{"num_hidden_layers": 20, "vocab_size": 2048, "norm": "rmsnorm", "norm_eps": 1e-06, "positions": "rope", "qk_norm": false, "init": "uniform", "learning_rate": 0.00701, "warmup_steps": 200, "decay_fraction": 0.597, "max_seq_len": 256, "train_tokens": 832600000}
Each number is 128 + 32 x the weight over its row's rms, rounded and kept within 0 to 255. Layers, rows and columns count from 0. The size above them is the row's rms in percent of the matrix's.

# layer 10 MLP down (transposed), 704x256, rms 0.183, rows 641-649, columns 0-255
size [ 99 103 101 101  94 100  99  98  99]
[[125 105 147  85 167 137  56 131 129 163 116 126 102 159  78 127  75 140 196  28 152 139 141 105 147 138 135 176  67 121 134 116 163 143 137 135 187 130 102 133 112  92 164 161 105 179 145 132 159 117  58 113  86 100  65  56 126 133  79  80  79 159 114  87 142 183 119  85  90 114 150 153 154 127  83 184 125 117 100  79 183 100 109 108 174 140 106 126 171 167 103 114 151 164 104 121 144 226 128 175 122 147 116 108 109 143  71 124 126 169  70 150 219 138 102 129 129 119 131 171 198 128 188 148 175 151 124 109 152 127 131 103  96 115 146 137 114 185 128 128 107 105 128 117 153 150 149 144 118 118 148 133 137 115 102 142 151 125 148  64 162  88 139 139 115 128 127  98 138 156 149 157 113 128  95 125  97 110 124 117 135  75 126 100  84 130  92 103  63 128  79 106 135 135 100 138 170 162 170 122 163 155 107 103 119  97 167  81 187 114 141  78 175  82 178 166 124 184 110 116 146 111 123  86 132 158 210 109 142 148 145 122 177 112  97 122 102 133 121 128 119  49 129 103 184 126 105 162 130 150  92  85 145 155 149 133]
 [151 163  72  64 144 152 164 141 144 100 101 108 140 157 111 153 163  98 136 119 128  40 132 122 150  74 164 124 167 103  87 135  63  74 101 157 150 154 145 101 130 106  79  93 110 131  93 170 129 189 102  38 148  99 159  89 105 102  70 123 195  79 133 142  91 185 154 145 158 104 107  95 119 139  85 138 136 125 172 155 110 105 206 145 142  90 116 177  96 151 158 116 138 121 108 112  93 149 158  89 128 181 178 139 170 159 182  98 157  95 178 129 143 122 114 111  87 140  99  89  93 107 117 135 127  99  62 138 112 123 111 110 161 136  98 118 159 135 110 167  95  76 100 110 114 192 150 103 147 131 130 126 142 136 136 128  96 157 124 157 154 121 108 142 140 119  74 123 117  89  68 150 123  84 122 112 128 157  87 131 154 147 143 110  92 150 101 119 118 122 123 118  68 160 129 108  90 193 133 166  79 136 159 135 193  87 121  45  83 105 154 127 142 117 144 159 123  95  95 117  69 143 135 128 156 158 180 159 140 130 117 140 130 176 136 167 139 121  86  65 112  96 122 132 214  46 131 166 146 106 160 182 128 162  60 137]
 [152 119 137 113 164 132 126 130  76 121 237 142 148 108 116 195 147 130 137 146  97  87 124 133  42 183 116 115 121 164 176 182 165 109 130 107  83 123 175  74 150 180 179 140 126 107 187 122 142 120 126  94 157 103  85 124 126 181 108 166 160 118 139 105  71 195 154 149 168 166 124 160 191 142 132 147 173 111 160  80 153 104 152 159 130 159 127 115 162 124  91 149 131 137 124 155 143 111 133 175 108 106 115 109 127 131 163 134  95 172 136 129  64 127 102  70 139  92 115 120 142 177 140 150 160 188 150 113 161 142 138 162 157  92  72 191 101  82 126  91 158  84 142 184 116  97 118 121 124 104 161 164 208 110 154 143 110 122 130 127 141 229 173 111 160 101 102 120  77 124 106  90 163 118  93 150 130 154 161 164 151 129 131 182 120 132 109 157  58 145 184 168 154 116 155  82 131 154 181 144 124 150 159 103  91 114 107 164 148 122 126 138 121 129 146  87 148 110 103 120 147 110 158 137  89 115 136  85 141  98 137 190 155 145 122 153 152  75 176  50 140 126 119 104  99 118  58 132 146 117  91 112 166 160  67 109]
 [ 69 147 101 126  96 198 126 155 108  94  92 149 146 178  77 106 119  95 152  62 151 130 119 146 160 107  75 141 139 127  87 109 167 183 116 154  94 120 118 149 195  72 153 152 106 171 172 134 119 100  91 145  90 182  94  96 109 130 114 161 116  79 140 113 164 149 110 120 105 129 109 178 147 157 151 140  86  73 134 131 154 109 163 124 139 114 107 136 121 127  98 173 142 102 156  97 124 126 124 130 178 118 139 107 207 132 124 127 130 118 168 137 118  99 117 143 142 154 117  57 183 117 138  95 124 154 168 131 151 117 111 160 108 156 135 132 155 148 105 145 162 144 146 152  83 149 124  63 153  81 114  82 209  94 107 143 184 107 205 130 147 175 111  99 123 155 174 106 111 152 116 128 105 132 121  51 186 109 172  95 160 168 122 168 121 148  85 135 124 100 149 140 173 133  92 148  54 197 138 149  94 118 135 116  94 124 166 100   0 149 190 122  70 134 140  84 155 153 141 118 120 122 143  98 175  68 176 122 113  97 119  93  64 106  71 149 142 144  93  83 151 120  93 157 140 135 134 116 122 126  66 129 100 135 171 147]
 [ 78 125 133 125  87 120 114  67  74  99  95 137 147 113  99 161 110  98 116 157 160  66 134 115  97 127  84 133 117 125  93 174 175 148 184 133 111 169 152 160 120 140 110 145  95 188  43 125  93 236 142 127 118  82 158  86  90 128 132 121 100  74 165  70 144 100 183 172  77 125 113 150 117 179 133 159 127 151 134 212 168 118 156 120  90  72 114 136 141 111 152 203 199 132  86 186 124 145 121 145 123  99 111 136 127  83 113  96  85 172  82  90 113 136 110 113 116 111 165  77 117 103 151  73 150 179 111 168 115  82  72 133 121 130 102  71 143  73  98 133 146  96  96 174 167 100  94 157 140 100 177  96 155 139 125  94 118 151 113 110  84 175 156 132 160 116 103 113 113 178  78 132 155 158 117 105 113 132 142 197 143 146 109 140 118  97 190 101 162 148 107 114 150 108  95  82 102 122 121 117 147 148 119 185 122 109 181 162 104 179  86  92 133 149 161 143 144 121 136 115 121 145 141 152  76  98 117 153 148 106 158  91 142 136  61 136 108 145 179 114 117 115 111 121 127 158 102 111  69  97 103  68 140 163 155 100]
 [157  93 201  95 109 180  96 211  98 128 138 145 123 164 143 182 134  97 115 157 140 105 155 197 150  86  88 111 128  96 125 121 127 112 105 158 121 187 118 109 156 152 187 128 164 128 105 107 157  85 120 160 120 179 145 115 124 112 115 169 120  84 146  68 139 138 113 114 132 160 167 109 134 113 127 161 125 169 144 129 121 156  91 154  85  79 104 106 105 175 160 155 140 147 102 129 200 159 156 128 147 115 102 107 130 158 141 104 130 186  86  78 126 150 130 108 124 126 144 152 137  85 137 122 111 143 123 161 106 131 139  87 123  72 193 139 138 111 163 123 116  71 137 137 122 149 112 117 163 175  51 136 155  69 178 158 177 107 153 106  90 193 120  86 137  81 126 150 119 159 149 141 122 168 208 113 152 135 175 226 161  85 101 155 182 132 109 167 111 218 126 114 168  94 145 146 131 187  83 166 136  65 162 199 111  85  92 126 136 139 182 157 142  96 172 114 147 154 116 168  91 141 139 146  97  86  97 118 132  85 124 124 149 157 116 148 124 161 145 112 118 105 146 191  91 161 145  75 167 142 151  85 162 152 168  92]
 [137  84  43 109 170 124 189 127 178  92  91  89 147 143  96  96  90 154 171  99 126 166 111 113  96  93 149 152 149 150 137 114 141 112 101 145 101 145 117 140  72  96 167 108 112 148  85 112 104 195 130 171  96  78  93  92 142 106 124 141  99  86 100 175 117 118 152 123 172  61 153 182 107 106 125  53 152 127 161 108 135 124  82 117  83 102  52 127  89 160 115 198 132  73 150 135 122  86  77  93 139  70 169 141 118 142 153 178 153 168 106 153 102 177 120 160 120  71  79 172 123  92  78 110 110 124 123 115 142 122 147 128 110 100 162 109 143  67  97 163  97 102 125  81 110  85 111 157 152 123 107 132 134  99 110 171 113 129 131 154  93 124 173 151 146 141 196 108 125  69 149 164  77 162  80 122 111  99  97 158 123 150 142 182 129 132  72 123 108 103  95 107 145 172  95 163 152 146 195 149 157 108  93 123  99 107 132 142  91  76 114 102  88 166 161 190 117 183 102 132 131 121 161  84 143  95  89 110 140 138 105 158 138 144 139 105 110  64 112  83 157 152 125 126 118 114  83 139 159 155 108  89  86 160 213 170]
 [133 175 159 190 163 120 135 164 183 107 127 168 113 100 141 102 140 101 116 136  77 157 160 154  91 103 112 111 130 113  99 166 114 174 112 155 147  73 137 185 160 178 172  94 106 154 153 101 138  78 118 120 161 115 159 135 169 144 136 129 102 122 162 177 137 109 134 119 104 179 106 133  63  75 128 104 135 149 143 156 183  77 118 132 142 129 174 102 146 159 181  72 129 172 219  91  95 100 121 184 175 147 190  61  58  95 152 195 110  62 110 114 149 100 108 107 119 110 137 106 151 158 175 135 112 111 179  85 127 103 112  95 127 131 104  63 138 126 156 152 172 106 140 137 152 102 107 184  69 160 157 134 109 116 183 132 164  84 162 179 113 222  98 113  96 116 129 120 121 120 119 143  82 103 103 114 131  91 145 150 105  84 178 179 116 142 142 142 126 117 116 135 144 136  85 132  93 123 133 127 123 125 107 133 174  88  98 171 154  94  98 105 152 112 158 119 176 152  95 120  75 142 141 136  51 141 164 158 178 180 162 124 112 114 104 180 185 144  98 128 119 149 149 178 120 137  83 172  64 102 105  85 109 105 113 125]
 [130  81  97  89 181 148 190 137 112 197 154 123 153 154 138 119 137 106 140 172 130 164 176 151 186 132  88 185  94 104 101 108 153 131 101 184  98 150  73 121 115 112 134  87 162 114 154  82 181 116 128 114 124 170 128 119  63 146  97 106 139 206 128  70 126 158 163 173  94 149  70 102 162 167 198  82 122 124 145 142 143 183 111 144 136 131 156  72 147 120 160 105 123 158  75 150 183 154  57 105 172 101 144  67 152 131 159 133  98 116 141 165 124 151  99 100 119 152 143 126 167 100 135 100  99 102 124 120 145 115 164 106 108 112 142 153  68 136 140 150  84 124 137  91 162 107 124 151 148 160 109 100 102 109 127  90 146 102  93 161 125 109 206 112  90 152 120 131  86 136  58 156 147 110  85 106 116 155 139 143 125 102 140 159 129 156 132 165  85 196  86 102 129  96 151  91 122 167 182 165 134  87 126 152 112 136 126  98 137 121 138  93 148 171  92 101 136 109  72  50  77 122 146  80 142 127  98  63 120  66 172 146 149 147 117 116 130  62 134  95 118 161 126  92 112 151  94 107 182 148 179  90 161 103 124  39]]
# layer 10 MLP gate, 704x256, rms 0.187, rows 642-650, columns 0-255
size [107 102 100  98 105  93  98 101 103]
[[126 136 121  84 131 159 122 123 157 101 147 149  96 192  95 176 102 149  89  84 151 142 164 170 130 127 110 168  82 136 130 120 190 112 140  78  64 123  91 135 137  62 144 138 126 185  87 108  61  86  98 131 103 140  68 117 108 125  38  89 159 114  88 120 122 151 117  95 149 138 137  82 178 109 172  99 168 126  79 130  93 123 133  93 127 143  88 139 160 182 137 101 109 162  74  97 133 129 131 149 135 163 108  92 134 116 143 147 129  79 160  87 100 122 161 138 141  88 142  92 116  75 163 192 104  98 165 139 173 155 108 111 107  77 230 114 114 129 130  77  98  90 167 177 153 156 177 143 119 149 165 161 155 123  92 110 153 131 125 124 190 151 192 135 115 101 146 160 125 168 173 130 140 180 145 136 112 150  94  86 118 124  93 185 145 136 115 112 123 139  74 131 168  97 153 169 159 148 140 112 146 122 131 105  37  64  79 151 152 113 130 126 126 165 160 143  98 119 179 107 156  81 135 181 109 119 137 139 119  91 162 124 140  99 136  73 119 137 107 129 172 140 167 113 127 105 190  83 114  87  93  64 196 165 110 108]
 [107 142  78 108  69 106 103 139 115  84 136 162 124  92 129  97 158  96 149 154 158 174 126  73 135 150 141  89 134 142 146  82  84 174 137  80 151 123 142 147 143  96 133 103 136 158  79 108 120 145 107  84 110  71 114 115 105  57 116 128 155  97 141 129 105 116 158  96  77 135 127 158 124 107 103 142  97  88 140 184 131 146 141 104 121 140 118  90 148  92 153 101 124 155 162 119  93 116 151 187 113 120  56 113 135 105 114 135 170 110 130 141 144 164 159 132 146 204 114 226  84 159 141 175 160 238 187 171  45 105 124 142 140 138  79 144 168 158 161 155 175 104 132 151 133 163 130 120 121 108  89 171 167 155 163 119 102 130 158 133 191 104 126  50 172  94 144 167  97 111 108 169 138  99 100 141 159 126 122 155 139 137 176 155 149  88 126 171 123 102 124 129 126 181 159 105 202  84 107 120 139  26 121 121 111 149 138 134 167 145 153 184 122 149 130  74 171 167 122 130 172 123 159 134 157 141 169  63 144 126 172 126  80 150  96 151 157 178 152 119  81  72  67 115 127 120 107 110 113 141 136 160 100 137  87 108]
 [208 110 111 197 107 181  89 130  83 160 144 125 216 134 122 121 139 112 184 138 173 123  64 151 121 100 141 137 148 170 136 140 118 159 162 140 142 156 119 149 153 166  88 145 203  59 131 111 107 125 163  94 102 113 110 162 160  99 151  80  94 125 114 145 102 107  88 105 165 127  87 161 159 170 147 134 130 147 148 139 147  89  98 176 123 132 107 147  92  46 101 128 139 172 132  69  96 140 181 154 113 132 145 127 146 159 100  93 144  59 132 157 179 120 131  81 177  98 117 192 107 144 122 160 114 166  93 124 119  94 155 105 125 128 129  91 146 120 153 122 133 163  98  92 121 147 127 153 120  85  70 169 160 107 109  16 119  91 146 142 103  75 145  96 167 143 107 107  93 187 127 196 136 181 112 167 169 109  59 149  86 131 146 187 124  98  95  99  99 132 126 147 104 123  75 149 142 117  84 111 124 126 144 125 175  75  86 114  92 179 165  86 136 110  63 122  81 105  83 175 134 148 161 110 147 126 108 145 136 108 122 113  93  94 104 107 138 107 147 103 184  98 129 134 134 155 147  98 137 130 129 175 105  45 120 115]
 [148 156 130 181 119 141 159  99  63 145 147 108 145 117 136 130 112 154 200 109 155 241 157 160  72 128 129 131 114 154  37 159 105 129 124 105 135 124 123 113 105 161  71 114 150 111 179 116  67  71 113 167 146 132  74 104 123 119  84 164 142 128  89 172  90 117  88 122 166  83 148  99 119  99 115 125 124 140 159 151 131 101 130 141  45 113 110 131 136 143 173 147 167  65 113 149 184  85 135  75 160 132 164 129 141  82 152 139  39 112 130 152  97 138 154  93  74 137 136 127 143 175 152 117  91 115  91 165 140 131 152 154  39 114 134 107 112 132 153 137 102  75  89  88 156 198 107 175 167 109 107  98 118 141 109  78 178  57 125 137  76 126 156  88 135 157 116 123 152 129 191  97 161 111 133 139 109 142  92  86 162 105  64 139 119  89  70 137 134 104  81 102  88 156 104  65 190 145 149 108 109 117 159 149  93 153 117 140 114 104 147 155 119 126 106 155 114 147  84 151 105  68 101 117 110 125 176 115  85  89  99 141 117 114 159  95  93  99 120 130 150 132 131 122 141 135 108  80 185 172 125  75 111 158 147 129]
 [141 149 156  90  69  99 133 131  90 126 107 169 143 136 117 189 169  88  97  92 108 123 135 126 154  97 125  95 124 121 161 156 165 145 131 196 160 143 130 152 147 130 147 174 183 110  89  91 101 166 153 134 129 123 151  90 146 112 101  30 134 133 129 187  94 185 135 142 157 147  82 132 130 132 139 115  70 119  77  94 126  92 135 138  97 182  86 100 114 127 184 115 107 115 101  72  83  95 149 113  89  95 109 124 151 129 135 136 139 153 156 190 134 126  52  55  85  95  90 137 144  83 104 151  97 114 106  97 196 166 143 140 142  95  61 157  74 144 172 167 117  91 161  70 125 166 146 122 162 156 177 142 116 102 106 108 146 173 180 145 132  83 182 133 116 155 143 174 154 157 134 161 180 114 129 119 166 101 106 109  91  50 122 129 175 151  97 135  86  99 155  82 177 190 139 114 160  84  97 121 124 134  97 188 113 100 159  70 164 141 181 140 107 133 118 205 181 126 130  71 173 125 115 144 142 126  64  83 134 107 115 143 111 178 147 131 169 162 151 115  90 142 139 163 110 117 144 100 132  90 164 105 114 125 131 130]
 [119 153 158 102 153  98 116 130 149 105 168 155 139 156 111 134 101 128 111  97 114  73 140  71 128 159  99 117 149 116 215 115 141 160 110 103 117 125 171 144 125 120 126 104  96 112 142 131 140 135 159 162 108 112  92 168 152 162  78 125 168 163 135 164 172 169  89 140 162 133 171  75 120 115 177 140 132 150 124 116  54  87  97 147 119  90 117 149 147 103  77 119 188 102 122 123  66 182 147 111 137 162 154 118 189 130 101 152  83 130 106 113 164  66 110  80 152 158 106 154 170 155 145 110 129 152 101 114  92 104 147  71  67 113 123  36  97 125  75 114 107 107  75 136 115 104 131 108  82 124 116 139 116 135 106 142 128 153 137 127  88 159 189 109 144 167 108 205 134 132 105 156 109 131 148  72  83 200 113 162 127 141 118  73  87 115 131 138 130 117 110 155 125  90 171 102 217 158 195  67 115 122  97  81  90  56 189  97 174 157 161 150 145  76 110 124 139 147 163 124 175 165  93 133 111 147 181 162 137 129 164 102 138  76 154 160  94 157  89 157 111 138 142  95 141 107 165 135 160  29 105  85 125 139 137 132]
 [111 116  87 181 122  90 132 110 137 117 124 111 123 156 144 126 127  83 148 144 116 179 156 140 138 112 123 122 137 132 152 123 138 115 164 151 112 130  86 186 145 135 111 113 128  64 115 147 132 168 106 175 174 109  83 120 123  85 210 161 157  89 123 143 121  89 115 196 135  89 144 182 100 116 156 146  53 171 143 197 152  97 109  30 141 147  48 164  99 173  93 178 125 173 160 128 112 143 148 156  93 173 167  84 128 110  46 118 128  84 172 138 149 165 128 111 124  99 146 103 131 120 177  83 158 139 142  96 109  78 136  98 127 160  92 116 168 148  80 171 116 124 101 120 175  99 144 140 160 160 119 159 105 124 112 108 150 125  73 148 171  52 123 124 139  78 126 185  92 170 112 178 110 121 169  84 147 145  85 165  99 157 176 131  72 126 142 167 131 107 110 129 128 196  87 191  89 139 127 118 189 121 162 101 138 102  78 146  75 156 147 122 129  92 130 123 125  98  86 154 111 106  90 187 142 177 102 148 123 181 134 130 141  93  71 143 117  99 136 161 110 146 135 160 120 136 179  75 111  87  73 168 162 134 104 155]
 [176 102 119 145  69 103  84 117 119 140 156 105 115 147  69  68 143  72  80  70 139  94 147 169 183 169  95 132 120 133  98 123  46 123 125  93 100  97  96 164 167 175 177  97 160 134  80 149  82 101 120 141 117 113 130  93 152 108 108 115 126 111 166 121 124 116 137 178 149 135 127 136 105 114 121 133 139 130 118 127 165 147 106 127  95 133  68 101 145 107 173  38 115 132 141  97 102 221 139  89 174 126 119 149  97 132 152 119 153 137  90 125 139 115 211 108 125 129 123 163 122 177  97 161 107 172  96  77  81 118 160  80 149 118 122 160 103 126 127 108 161 121 122 119 149 111 137  99 153  92 121 149 146  92 161 144 113 115 120 139  77 149 139 168 191 112 107 116 161 145 143 108  73 145 150 149 208   6 145 124 147 129 142  96  97 105 126 143 138 168  92  84 122 175 131 138 118 150 108 104 125  78 165 155  93 112 151 135 111 123 155 185 151 142 153 138  38 105 142  81 160 123 138  24  79 173 133 117 176 163 181 132 135 140 168  84 124 158  89 107 175  88 121 100 145 153 148 137 135 141 112  89 126 109 184  94]
 [174 135 102 128  89  67 191  90 146 154 145  71 141 153 172 115 134 112 112 148  89 128 203 136 164  89  96 131 118 157 126 107 200 156  76 156  91 130  73 107 149 135 140 106 134  92 119 101 105 179 152 162 105  89 178 126 161 121 148  99 124 174 161 141 163 142  86 105 153 128 133 181 138 118 170 128 188 142  85 155 161 150 133 102 112 124 132  86 141 104 184 105 201 143 113 171  86 166 120 152 157 107 122 141 131  83 120 160 161 113  75 133 115 131 173 109  73 205 100 118 161 136 111 143 101 119  97  79 141 172 128  74 106 192 103 142  94 111 108 154 115 108  86 136 117 122 161  57 137 172 108 126 165 115 120 137  99 132 180 150 180 162 128 120  77  90 176  94  88  94 200 163 102 118 127 136 131 173 151 171 124 143 125 171 119 178 167 139 109 131 149  98 146 142 114 117 124 112 145 183 112 155  77 205 143 142 157 152 141  90  81 163 118 156 125 133 144 130 122 135 125 112  56 147 128 121 145 100 136 165 114 114 101 127 147 165 206  86 145 117 137 225  91 127 143  52 103 106 125  85  91  79 144 181 149 122]]
# layer 10 MLP up, 704x256, rms 0.193, rows 642-650, columns 0-255
size [103 103 102  92 104  98  98 104 101]
[[153 146 114 128 145 188 150 141  86 150 110 156  97 154  78  88 157 114 116 183 150  98 205 174 116 117 150  98 196 155 165 143 113 133 135 118 102 105  87 101 157 134  92 148 151 112 157 153  82  68 189  48 144  63 119 165 127 123  99 130 141 106 149 177  71 176  97  92 138 159 162  90 172  81 103 166 137 155 135 160  87 133 150 124 157 107 119 136 179 144 103 145 141 114 106  97 135  68 112 175 149 146  60 103 108 112 102 123 149 134 124 111 155  81 149  65 124 144 127 150 140  80 134 110 143 161 122  76  93 109 181 138 155 137  57 124 229 142 118 125 123 151 112 125 102  66  95  85 108 111 116 157  69 133 149 200 166  79  99 151 110 186 111 179 151 142 125 118 180 154 140 105  94 129 153 106 111 114  82 107  97 123 105 109 126 141  90 109 208 147 133 105  91 127 170 165  60 167 133  90  94  77 132 180 131  96 151  99 181 155 130 122 164 130 131 188  90 160 120 126 122 128 110 219 126 117 163 116 103 103 143 156 139 140 164 114 129 157 108 100 148 168  98  82 123 131 129 134 142  84 115 108  99 173 133 138]
 [ 71 133  84 113 140 139 156 110 157 205 134 136 166 128 128 210 127 127 140  90 109 117 121  89 116 154  89 131 181 145 130 100 135  61 115  65 175  85  79 122  95 126 109 141 131  79 130 151  65  45 125 167 166 135 125 114  72  87 103 199  85 131 181  94 130 102 150 136 113 153 134 149 159 120 106 149 167  93 163  99 137 143 115 128 131  68 130 120 179 164 150 104 110 119 147 140 152 109 174  79  83  81 116  92 156 114 102 153 140 122 121 134  89  89 143 158 110 173  68 140 151 102 107 121 205 175 150 137 120 138 164  98 146 138 136 190 164 155 162 120 165 134 145  99 138 114 160 149 108 132  99 139 171 103 157 137  96 172 149  98 165 161 114 130 141 171 136 164 128 124  94 168 138 131 116 107 168 107 200 119 160  73 147 161 114 150 124  58 139  96 133  97 120 115  76 140 106 134 132 218 155 192  63 213 110 110 102  88  94  80  91 108 126 100 157 184 116 135  84 152  97 194 145 118 110  87 143 125 157  70 115 112 160 128 117 124 121 126  86  93 102 121 116 162 147  98 118  89  96  95 184 123 105 139 110 173]
 [ 90 139 132 133 128  80 147 123 104 124 145 119  71 105 154 168 120 100 107  91 192 119 124 138  91 157 112 128  94 130 100 102 165 159  97 103 126  93  91 137 122 120 113 121  73 142 201 129 101  74 108 111 129 141 151  85 142 164 159 122 118  83 141 110 183 124 132 177 100 167 199 148  79 158 160  63 141  87 179 113 136 127 124 190 137 141 196 200 122 123 127 122 165 114 152 155 143 134 102  98  34 172 127 154 123 142 106 168  77 141 122  90 158 107 141 119 150 151  52 130 112  79  49 148 210 117 108  93 177  53 142  81 182 163 128 109 120 111  81 154 141 136 140 136 111 157 114 143  49  79 128 113 159 135  82 172  58 133 176 142 164 133 119 125 135 146 128  95 116 113 170 124 147  79 113 128 120 101 159 158 171  68 117 132 128 155 147 129  63  92 197 123 122 150 102 180 145 101 111 143 131 112 140 119 139 131  98 120 147 122 106 136 106 116 171 112 131 123 128 110 154 134  99 186 135 174 152 160 143 117 145  88 155 109 162 157 109 174 194 141 122 183 122 126  95  95 182 195 146 205 127 104 119 111 158 140]
 [153  99 159 109 135 151 119 174 118  99 144 146 125  76 140 106 135 113 135 160 137 149 202 161 143  98  57 132 120 127 163 178  73 116  31 109 181  34 149 142 151 120 156 107 126  99 142 111 138 118 149 133 191 132 127 131  98  83 118  75  96 165  55 122 101 138 182 111  97 159  81  83 122  76 140  90 107 130 114 154 150 134 129 122 145 182 163 130 125 114 128 148 151 106 148 114 144  76 148 110 133 159 144  96 161  52 171 145 169  76 143 158 177 106 132 136 118 134  69 151 101  99 162 117  96 116 149 152  97 148 111 135 115 126 118 177 135 154 140 136  96 103  60 118 124 161  96 104  80  89 154 136  74 125 142  81 117  99 188 143  92 125 114 105 154  94 130 142 111 152 118 150 118  99  96  81 172 174  84 125 155 154  86 104  92 154 125 125 130 151 163 145 159  75 120 175 132 168  68 129 113 149 126 120 116  92 127 152  77  97 139 145 170  97  93 191 110 113  88 151 115 103 107 104 182 134  69  86 131  94 147 147 123 140 104 151 124 122 169 111 133 146  43  93 144  63  72 143 130 201  36 171 108  82 130 142]
 [184 129 154 127  67 143 113 146 116 124 148  94  66 122 131 164  90 109 151 179  80 147 117 144 129  97  98 142  87  86 132 114 125 113 141 149  95 129 153 134 124 147 121  96 133 189 140 106 134 140 116 153 127 123 157  72 149 186 116 111 110 120 144 108  85 166 128 108 117 120 131 104  76 115 158 119 115 188 111 114 100 113 103 131 142  97 149 174  94 110 132 148 161 168 112 144 134 161 121 141 188 113 119 155 125 157 143 135 132 114  77 157 101 125 197 125 116 152 200 176 164  56 134 153 118 140 112 124  69 153 136  76 135 129 186 153 174  35  99 143 103  93 133  86 129  67 118 109  97 110 141 107 162  76 156 184 152  96 155 206 113  98 153 124 118 150 130 122 147 146 133  80 130 101 157 101 107 154  94 135  80 189  99 117 217  91 135  91 120 151 105 130 165 185  90  86 169 138 160 113 119 175 133 116 115 161 102 105 136  67 207 105 129  70 182  80 143  85 121 120 150  77 142  81 117 119  81 115 115  78 151 136 134 207 138 152  85 150 147 110 119 117 142  99  83 144 141 171 175 161 161  92 169 162 205  67]
 [138 154 141 141 128 155  82 142 143 115 185 116 199 140 160 100 110 100 118 152 126 131 145 137 128  96 127 142  75  96 119 140 133 140  87 157 180 146 144 124 151  50 190 119 168 173 152 113  90  90 158  98 103 133 110 116  27 100  68 177 132  74 142 100 142 106 127 170 163 120 115 158 107 167 161  47  94 169 156 137 139 105 202 110 102  90 157 232  82  65 123 119 118 152 132 191 142 134 101 127 129 148 150 163  89 181 111 151 139  79 134 100 136  92 135 113 124 117 164 114 138 123 178 114 136 135 108 128  91 161  95  91 138 103 124 186 174  81 162 123 154 167 171 193 121  77 132 101 136 148 107 170  84 119 119 102 196 156 159  67 177 145 104 123 149 211  82 116 151 104 147 130 188 113 154 130 120 192 126 102 165 120 101 100 113 166 146 180 132 122 136 142 144 112 173 116 177 113  90 117 150 186 102 114 114 107 137 149 120 122  86 106 125  96 115  85 128 104  98 135 158 133  79 134 123 162 153 133 106  82 158 129 117 104 124 171  72  62 132 103  94 156 135 123 121 123 140 127 164  72 135  91 105 164 138  75]
 [ 81 129 102 126 143 155  98  66 137 155  63 211  89 121 144 115 108 162 203  97 119 140 146  83 126 168 110 169 108 134 145  88 147 131 146  89 156 111 156 138 150  88 145  86 121 137 142 108 114 110 112 102 121  95 140 141 167 122  91 127 158 159 180 149  77  29 141 126  82 146 108 111 134 140  71 139 157 112  81  60 108  92 125 179 100  90  96 122  72  90 101 131 125 154 133 120 127 144 172 149 120  89  82 120 110 153 227 115 169 152 147  96 120 104 204 117 160 132  99 133 127 117  69 133  90 106 134 176 140 149 149 127 117 134 179 142  80 116 160 186 134 118 133 113 136 102 114 136  88 104 177 122 112 124 157 105 135 115 175 132 188 152 112  98 142 179 188 157 149 116 184  94 114 116 120 174 163 105  90 105 127  91  97 131 132 115 108 117 151 144 143  61 169  95  66  94 198 115 103  86 140  98 106 195 108 103 123 103 124 112 165 138  98 144 189 142 119  89  70  98 140 145 150  59 129 158 137 116 151 135 165 128  88 184 142 174 137 121 132 182 149 121 114 130  69 124  90  75 142 161 105  89 148 138  67  86]
 [ 91 155 127 156 184 112 113 175  97 131  88 143 125 163 132 160  87 132 141 116 122 163 150 176 145 146 178 152 128  83 168 159 130 183 105 135 206 167 111 127 105  70 171 111 168 157 101 125  79 133  88 139 167  84  89 138 130 104 140 162  89 104 175 148 175 132 203  96  69 142 130 140 124 136  95  99  80 148  92  95 163 122  86 164 169  67 136 112 123 121 130 146 111  90 111 101 151 111 107 140 139 148 180 115 112 155 112 130  79 137 111 155  70 194 136 137 111 137 170  45 146  76 114 115 136 133 143 103 165 198 109 140 104 107 120 108 178 161 175 139  82 170  75  93 118 109  63 137  80 111 157  99  87 124 118 127 140 130 125 123 117 129 159  70  81 154 114 146 117 106 131 154  93  85 117 125 128 136 132 109 108  53 132 161 165  58 125  94 124  98 113 159 101 154 145 219 131 147 124 197 125 134 110  95 181 127 111 179 126 108 123  48 164 117 134  99 143 141 110 159 142  75 164 156 131 101  93 122 112 173 152 126  79 114  62 163  87 155 171 130 106 172  87 135 126  74 106 123 110 166 141 119 158 176  93  89]
 [118  97 118 123  91 128  88 105 181 103  95 178 143  92 190 145 151 137 151 120 147 153  95 120 104 158 214 149 143 152 179 146 166 123 121 107 127 137 129 140  93 160  92 190 169 134 109  97 162 135 164 168 137 172 153 171 146 144 105 176 158 122 115 123 158 138 114 109 107 189 114 111 123 162 168 157  61 112  97 178  97 141 137 118 185 134  96 107 152  89 134 124  81 128 181  75 131 121 148 121  56 190  91 173  99 108 106  88  97 132 135 133 114 146 122 179 185 137 103 154 128  65 148 115 130 242 115  90  85  74 123 130 131  80 135 117 172 119 104  98 163  60 165  80  93 165  74 178 124 129 153  96 101 135 152 159 170 134  78 148 103 138 187 162 178 138  93 150 112 131 118  75 145 184 104 163 137 106 108 173 146 146 150 124 130 126 160 175 159 117 139 101 156 154 130 119 108  85 102 159 138 156 124 108 174 159  78 188 115 120 110 127 118  70 133 117 157 188 187  69 125 111 165 117 164 188 124 131 157 120 114 157 136 114  99 111 153 120 129 169 155 154 136 159 187 141  95 154 178 111 113 103 109  75  88 131]]